python train.py --n_head=6 --head_dim=32 --positions="learned" --init_std_up=0.0361 --init_std_down=0.00902 --lr=0.00638 --beta1=0.95 --beta2=0.95 --weight_decay=0.054 --lr_head=0.00564 --grad_clip=2.0 --decay_fraction=1.0 --decay_shape="linear" --final_lr_fraction=0.05 --batch_tokens=65536
Each number is 500 + 25 x the weight over its row's rms, rounded and kept within 0 to 999. Layers, rows and columns count from 0. Numbers have three digits each. The size before them is the row's rms in percent of the matrix's.

# layer 2 MLP down (transposed), 768x192, rms 0.173, rows 122-171, columns 128-191
099:528495517522504473511532551507498529525439505465514470544488515521524502509520492492492471524520475508501459482493510501465508478519509484505505470524472491471536502540473493488477490480502530
109:521518517532506490512520498523458524485486483473478446525525521495460465519505484526513488503484466485506531473551488493453470523488476494500531481497480492483511481488532486492464479488493471
096:530492530488469521496504510484456496523520449449488532484472479503532508512538501492492449495458513487517480474461522512507507471537497520461441489481428483503535484508535489509493501520480494
091:512514474462518493467507473491514500559495511476523501547478498450493498493512492466529531481520484519502478503534507496480527523490474516498502475484529511527503557485462500494490468489505490
095:508526483511433496488484526476480496491517533486525519449476478470488538526501478488479535516509460510461482515497510483474500529451484501482519454494524538513486482500486504523472517500496494
101:469531476544484504490488499525457485482485462479507548453528487509463494482524489471550502484492556477508511470499485511527518510456553532564487438531517500512481514497508508513493514500464518
086:537453488511479485477492509529496531508503504487529486519537532482511478480470510508509488477474525523489541518543432487514470514502458484482468538484490530504524470482474503523522502483530524
091:486505534504501465468487472497516516515508486498528456524497506493494469474500497520474511489480471449506507491465565497481503535511516498489502508528503477514497501504504473547518511481473495
096:461512467521490518521500504504498489492472552489468463491544514505486500480503451495483555492461491517511499511453448469496494478517527487512497499499517507533499471501521550505486509491515493
114:494483519504482511465504475511458477503520519526478512514462524481481513489502516523514508457477503532493517460474497508454515518481503485485515497522467500524497428494449531483494548436541486
107:472483498532528489491503515476488510517505464520463480513504536529504496437549479529525508523507546486492482473542472467530494483517478485517511483523525494510498467536474522521502500531530475
085:494519489491538536474530499494476491586517461490506515491530541535520502506476518536505539528529457493517503533506494525494543489552507494521473504463510500508516545455489485470501528476504496
115:510480449506507525499527561486491467468465507539530527491475519496493516488492509522463466487465522483507481489511534501473501481485451512510480462502531517541497489461519516544494511508526516
095:531547488469457498519517505496507476479510507468503513429529507526477504492517484453538503507461525505504485513473510451474500487480514523509519530505540495472533495523488500506532504496499487
104:531512529482529541518488546522518531514538511482520500500499494489492473434488526505549489500539522505528500473509540516499525516535497493533538487560491482531437516505483485511521484505455507
107:471486528519542525526511495481487476496489503483500534516435460510457541523504515494512494477539433483529488480451506493514491474506520531538479510530535480471509454479493483475485477525510516
086:488513492486482473480528492510494537490476510472486490508471491487524463549539494496482489546478529454460474533488530528531537443524493524497485471461492478486538468469547484488501490487495533
096:482446512504513545484485455493502519530533490435500477486470467535500515475465515512461544507526489522512509494480492499479525501559505467522522514499464495516487534528516504573480519458490478
090:500507471516545552548497544529513495463497517478494501503487465468538472489525492505480504558491499499502515480538551499502524526550492519468485510483507561551531519510532529515500452498501487
103:478499532508457464485537526513490516515477498546497501485522512492508463508499499525494477537517473500520454525507506507496490522555503503514548530502532469495472471447514469479493447464512462
127:491507549521549528507453512510511505495518500474484449482544471545488514515478512526463499526525556514519503472502502453523443559511491471512512530544530447531521479502487497476498507529475524
100:489494475440464533505523508537518506518509507514525473487529522546490448517483463516486550472517499494446476468523500532475471496521502496497537514520515484506502503501453508476491503500492483
118:521480471500504506499476486547506498481508541520498519499534460475481510535474483481481437474478523499526501496491502496495492512498494499489459499504434503494492468525505514488544527500522501
079:500518480490481553474489510473489557526498507506513538495522494522530534503472486511470502472500474488476480523475514492482514499443489460523533484500506501505518512497522514512529543545496489
104:532475533500495492494465520491494490522476446499435509486448522483498487468493526484537523497491473474467474477479532472520503521442509504512499504510510529443505471522524529489525482486463460
099:481501484459469469477521487490532536480477522514452530514525506517508534471498448453521501466493511513499544511493535490503480507501497504501506468552485500517467464497562483479478465545503483
096:552513525531523521485533492519476468515528520480551478517498500491520458512570515508482484487499519501465477523521479489525535488530507468513491523494541483452464553535516507492484493500495525
109:471498509477520462509463506485490556553492479503490476510501513476515477433486478549512512487487511502459486506477487488534477496488538522452522490484541512459458478509455510489496501505473491
097:503496503476461497478493503527501517485485561517487469470471502477514499490476471504465492469471523506535528473490478483495480550456516491479511540536478493447457460521514518497499464472497522
099:493457483459489462499501546471513471552474484477552502468471487520522495500492524500559526448492495513521518479505458521494440492508490482519484469546521518486492528529532432500489500467491487
092:496507559489531495475506509543518506494505487538534485445442469510449527518511513492508462535488483489484463474512490478497498483517521469484496481502498514527505453496524492528513483511494484
100:515492457492503479490481458504486504492486464500472456500492539463507492505520520487488459533506524517452458518493511580505578486536545503477511496525514490491489514493512525520510544512505492
109:520540528466525516513475530520538462518510516476472517474469521498493470493510526519439502479474466504482498487544497549476478532501529501490467532485502499523500496520455479496463512513501526
106:456481499518461521489566486511486502527478495525545495452462499509498486503511519474476483535496507545526501493488492518527514520507551528529507528495486469475495482500502506475486497468490509
076:462516514477516558482509472493533476517479465483480500497494510513473508480516496508512515495564490525473479526503480470469495519450532486472525479500473505462539525497505461513491496510521509
095:502499499502509513512492545488505487499533519527498510511506551532538444472496519510496492539535498531503500533472484540531540517546541510509538522499528497479502518515515485543458481490558499
093:504478498526481507496496527536483547530510532521486496494530509533505456521487562500528498453521463515498474533523471526503527489505485497489458464471533519506506491505459495525505503512555509
094:489518478489500524478501490470494492508541492462552501501486462503492470494521503523526493506517458492497433478492545494530528493487460494503506503494486488495460511503476538498468487532546480
096:472451528432486489484480503500475495546459497494495500505505530515518481493472477479531509462505477483502529531490534527524518492493511515472513452506520472529493554545470504458480497511488501
088:489523480514525514506468477546483480489473496479518477533527499544465487509522517499527493461533538494556468480464492467476511498529517529507526491520484496519520466505536489487480475529488551
093:557538544521458513531507521492503471483470472453514472509511499473515482525487507543504499507511481493537532507496504496458464537534523478468500491496486494491505519510456541471484489477482528
074:476479481490515490463473509503518509528476490476509536482518497503463481487552424514477494487500493507500480512490496493459492512497446480477528482544517526454526503521511539478485479506541507
093:511518526493537500497468474564535496497518530514523504498520459533517498505445543527460518510498493481505502514501503535488527480492457509547467495492472462499536482549470513479438481543524507
107:472510541520489487510471517474519493523480500530485526489483492519486527497530498466521509497533508491540482466552490521491547511481492539492510455528483491507530498514454495482520502471519478
088:504495495559485488558483493526541471540500541514471477482481488469497525487495512534465440492474490492505554520505531462488493513485486489496557558477502483531522495487470501534526527482496501
106:484491483527504490496487442516506510494532533519489518492485468532478516490489500516496483517590546489519531445490519530547500487526460466509539511540497502487506546503511523504539503497516538
110:440514550501475512522512474554495542554493487521526436513496521460522510541487490465497467493458475509500472446483515501537512464510491489529493501474505497546519481546530543494497510495484492
120:453481521529520508446518520550549505510520491472517565510494479504521475482485518477444518514516456509520488479568535497484527512575495487512484513519497506438474511508503527504508477515489486
091:529493492485498512491516486445494518480494531527521521542541500473504471505513502490477493499522500505475441538470462485506491460498496521501472494542549524485448484459499443491458507455526538
097:482533492496476462530472496496507503490475506441475487488493520494501473529482474507515541494512522466477489475503505542472507459447539529497470481533471545507462498531502481492440523491526497
# layer 2 MLP up, 768x192, rms 0.187, rows 123-172, columns 128-191
109:509492514475525501504478497499491547487445485475472502509524487467531472513513484500499506502510486481467531496499488464469462475457495469537483473520465525493471475478552496510477465507528486
098:508482510490530542503514492496479483469467504527472491511503514536501494480468482476511466518485508498502467504530497505529498512515528518472526467439483472521513532458503474439511532519503485
093:512464493457547461521539506510522486537468523516491508556536510486481508490481507480513504492491540483522457519508543466464524494511500521503538520503493478499549488476483499483478492535488457
098:499505503455466465508477497528490501540503481555508504509483531512457525518518486531480536506499499469490509502509496500495507495494484458502511469544439532483537484505483512506453504515512513
093:511519479503490514504486516490462491527471495528522498442526454529466530518487481503555521519456516499529491483518506494484471533476500491513469509544475460518482520486545507495500521492494523
102:489484463542561512465509486523462507474478469500510477485504495483483480534502524472491483522542534506464468517526498542471498474499538518468503490455494506490498547554485501488507472491516463
096:483463481484475501495507480534479507547503471553531481510521464517479475495517489454488472515526486509532504497502474488487437523527465531504468488550457492516489498484483503532491472541503471
097:495516505490539484475487491506479478487505529490505546489513513491522475446504485500522507518495515502509547506537506519529553505455494536485526464530518486426499505501476498502536517504551509
104:522506466491507511507545508501503499511527493497457539482516501474496488467478479457506482478505477501524525492481528529430484487471496493517484502519491504431481479481516466515461516515531519
109:481524468508470480460463465538477532510548529483437519526497508498470508483529511477530496550475504491524488500463500459483514507492496489496492488459519517515540483500518503510471502540470524
093:511501513519506520461533481517480455539493471480448542462550479504501521467489448499497475506461473455505492493481552520499517489500454528514487475512488475491475458543510519469517502506500498
116:521530527520514510484536466485526540499515510509465458520500506470478476479553525514522490456496491462504518507482470544498453501503485504536481504503499480494441502541516534506535491525512487
102:499450515495459515549473510493503476488521444520512524482487493511458527489514506476517482569479503463545488480522508503517499488477515510493505475506499500546444530513496506510496491473480466
108:512514552485471463490450494503505501496520532469530496509495466478457508527494506509514517478531531493516491514498485559516506496523476481526492468482506522527490552471493500508508513499531512
104:479544488502533496471479503489478491505471475517502501512500538501524482500484502546489514526498510520483533479486539457546493554467497553500544506537523484498475562494483516452525474546495474
090:542502468476532501512499505510482486442531478524472535508502496463479528490501515516480497517477517547487524521515490467485473511495525525459506475440543516484505504523513528520505510543506482
108:462490501498536479467517484494512470496509522527471528506512506491486474534502522502561534489482520473492479517572506502492489548493476520493512482485531523507478523487514489496511529526497507
087:496497484485487479481488454493516500569485502488464491493543493524498464474533521503475502505510456492500472506493503480526485509476485510477506505528471499491529538478515452515516510508455479
109:500544494467485494540501535493453502469489512529512511480443501463475531553464504506515539523523525507513504507530511481467516509508486500506510507521487496454473465485506515489478528505489469
106:505514490526489547504434485485504502449489492498499517494535471473530512539481473481529471488446486487481511529508453520473482501497490483494510494495505518513511516487519473484485536504478496
092:503524483459514488455533495557500519486507490521518554472449492518444468503483490506501466497516498504494497493519513494490514552513453506446447505477446504512527467456487503514475490493496485
125:497528472504499532580483488518500492539492537532464527476490504531493509509485484502511498502487519504512507454506487488491481502475498521493513497551511516509470517508497486439499518477512490
080:519522477521501510506518495512485513473491517473485506516515492456461493516498535475478503501517477501522482508519460534505476493501531474527489550512546497466479469494502512543478505513475541
103:441522527419501481518507490469520504477473465509523474528523507485467530512520516487524471449534465480501488513518541503489477462498486524505485543512512522511472503474520533451496482499500461
096:463510511490520503492497525503480523493504499478480481492521483492495532537514482497523483484514499531524510549476476492503527485479451457497528494508541457499509483472503450488489535515529490
093:482503494489481504525499503492471528500471535455501497521550518506481507475474477478497525549498502471494540546464481490472497531468489514487576509498542455525461447466531513531515485524491503
103:556457526524482531484495523535509468488500528517485487489566504489512496536523524495500489470480499458480483500476511525481524499480490480513468489486504481516517510492491521485516491480503501
105:478521455483492455501505493477472527491523492471433497504521494474504511599498501514496519505475496511549508496522468463535510475548529456486515520450494499489455531481547486515481503450510497
099:531498493459531497499481512490533500494546497508487506442476475524501538516547500468529508502469492471510534473483480484525457512513458505519450451498528508473520500498519447469498514499541472
084:495521465497494483454469508489477489502496515467517505494506493474485540481459529457529522464517546509500492506484545484501487510488495486501450500518479489530487509485490541515531559502486545
111:471489561499460478499483481502492506547456496519489468463503513513484538532485515526533511483508543508502487496518535543533520482461484498495502516501495508457463522472538466518499508496433553
112:466525518476492504534482467517479529481506463444444503467517486506513511561511508462498523468529525508495456528523525488535547509505486476461504526487502520491511506501507494487497508512477440
111:484508498487526502494508483500449509541536489501485482489532470535525478474515522457455479513527518496509458519517505498500478464505531511474504495454529562504530530474479498504490506507462500
081:497509487561543505506445559495499480530488466513530459502523525475477493517480441509489478489468527461541515542489508549527495503473493505505491516518532466543508521514443519515484507507464513
096:510487474457534510506473477494518503481502473475481509526502499543504479467490521495497479563470479498478495523469517471506498554515512491482517543521467498494507488469529516543484475506523521
105:516466460476487485523469458525508536515496490513464529496498491510488508508477455434482496470485501537511523488488522494472525499441472471464493483497513481477528524494519530484505493485520503
099:516550478484539500480499478495496494487500478479476520500524492534501470472522549501498515501492492485528527482481511502564484501504516532516499468488521472501466523494517493538468505526547503
078:561501506550535491477559523494520479469500455501512501502506482516504507513510495471493494506481509487510466480490472523476428490525493451520478492517464529465513461501490521511470480504506483
092:505533514486448482506504529512517510515553478555509494461500553486506570506516488507524476501531471511510520486468493506488524497515506462486510518526516516497483521499487526483498475523487479
101:476542553508477529507485504531523471534496509482523451527496504522471496539513506429479523478502525535496515503535502525503480459510512506502470461515503473449486508492541477478480516517516482
076:496471519477469489492521483512486459511542528460481501540524501473470469509458485512534493481486490501521527504495487524514511451470549512549490479535500471484493532518510522448506507466503545
091:461491481486553471529482483546492542487452511458486478497522491492514497470449533524492471497493493506536545485529459495494473503494496526510544487525494478506512461471526519485527468509535469
108:488512505532493476516503494461510483468475558518508485490531510477508504498482500471460491523481516507493489529480497510516455500531520492539483515524544489467501446508505526527543542489526503
092:526517492504558428520505503513500510465520537487492490565524477523533504512443500483487498470518499480466524497499479514511514458529490517501540529513494539505510494493514474530489459465496499
109:444465491546508494515487456490517506516523480446524473457576471472486497525529499456488547463467502477490492460527483499504475481478540499462478494537453471515482495507505473521488528484544537
104:513464494513559492510500521505491521489524486500513499465498502502518503499470490486467500476509476504465487495486469497530530489518503505428508526475491565479487468460473530464529462526512514
118:484484464501511514534509507535465512544486471535520529484526453520518533514475508449511530487501520478505518505482488494456508530470518491470479522506519535547546488531515496485494539486524498
094:453455524492540520509510468521498517493470535534504522495505488451512517507540543509480528489507498465463517491498455484468486508487482490490546471545492526513488515552549490493561520495494477
098:458501505467493526486491497535512509479475514526500519500491508499493525478495496540477582471510479489490457503459461475480489517489497507494518493492488505480501467503484498493517451471560522
093:478478545518516484550518530518495500485474525504540515473502491544520511444510484461476541559528501528520540475489481487451482541513470472488494445509480469477518487531529496482515465506548471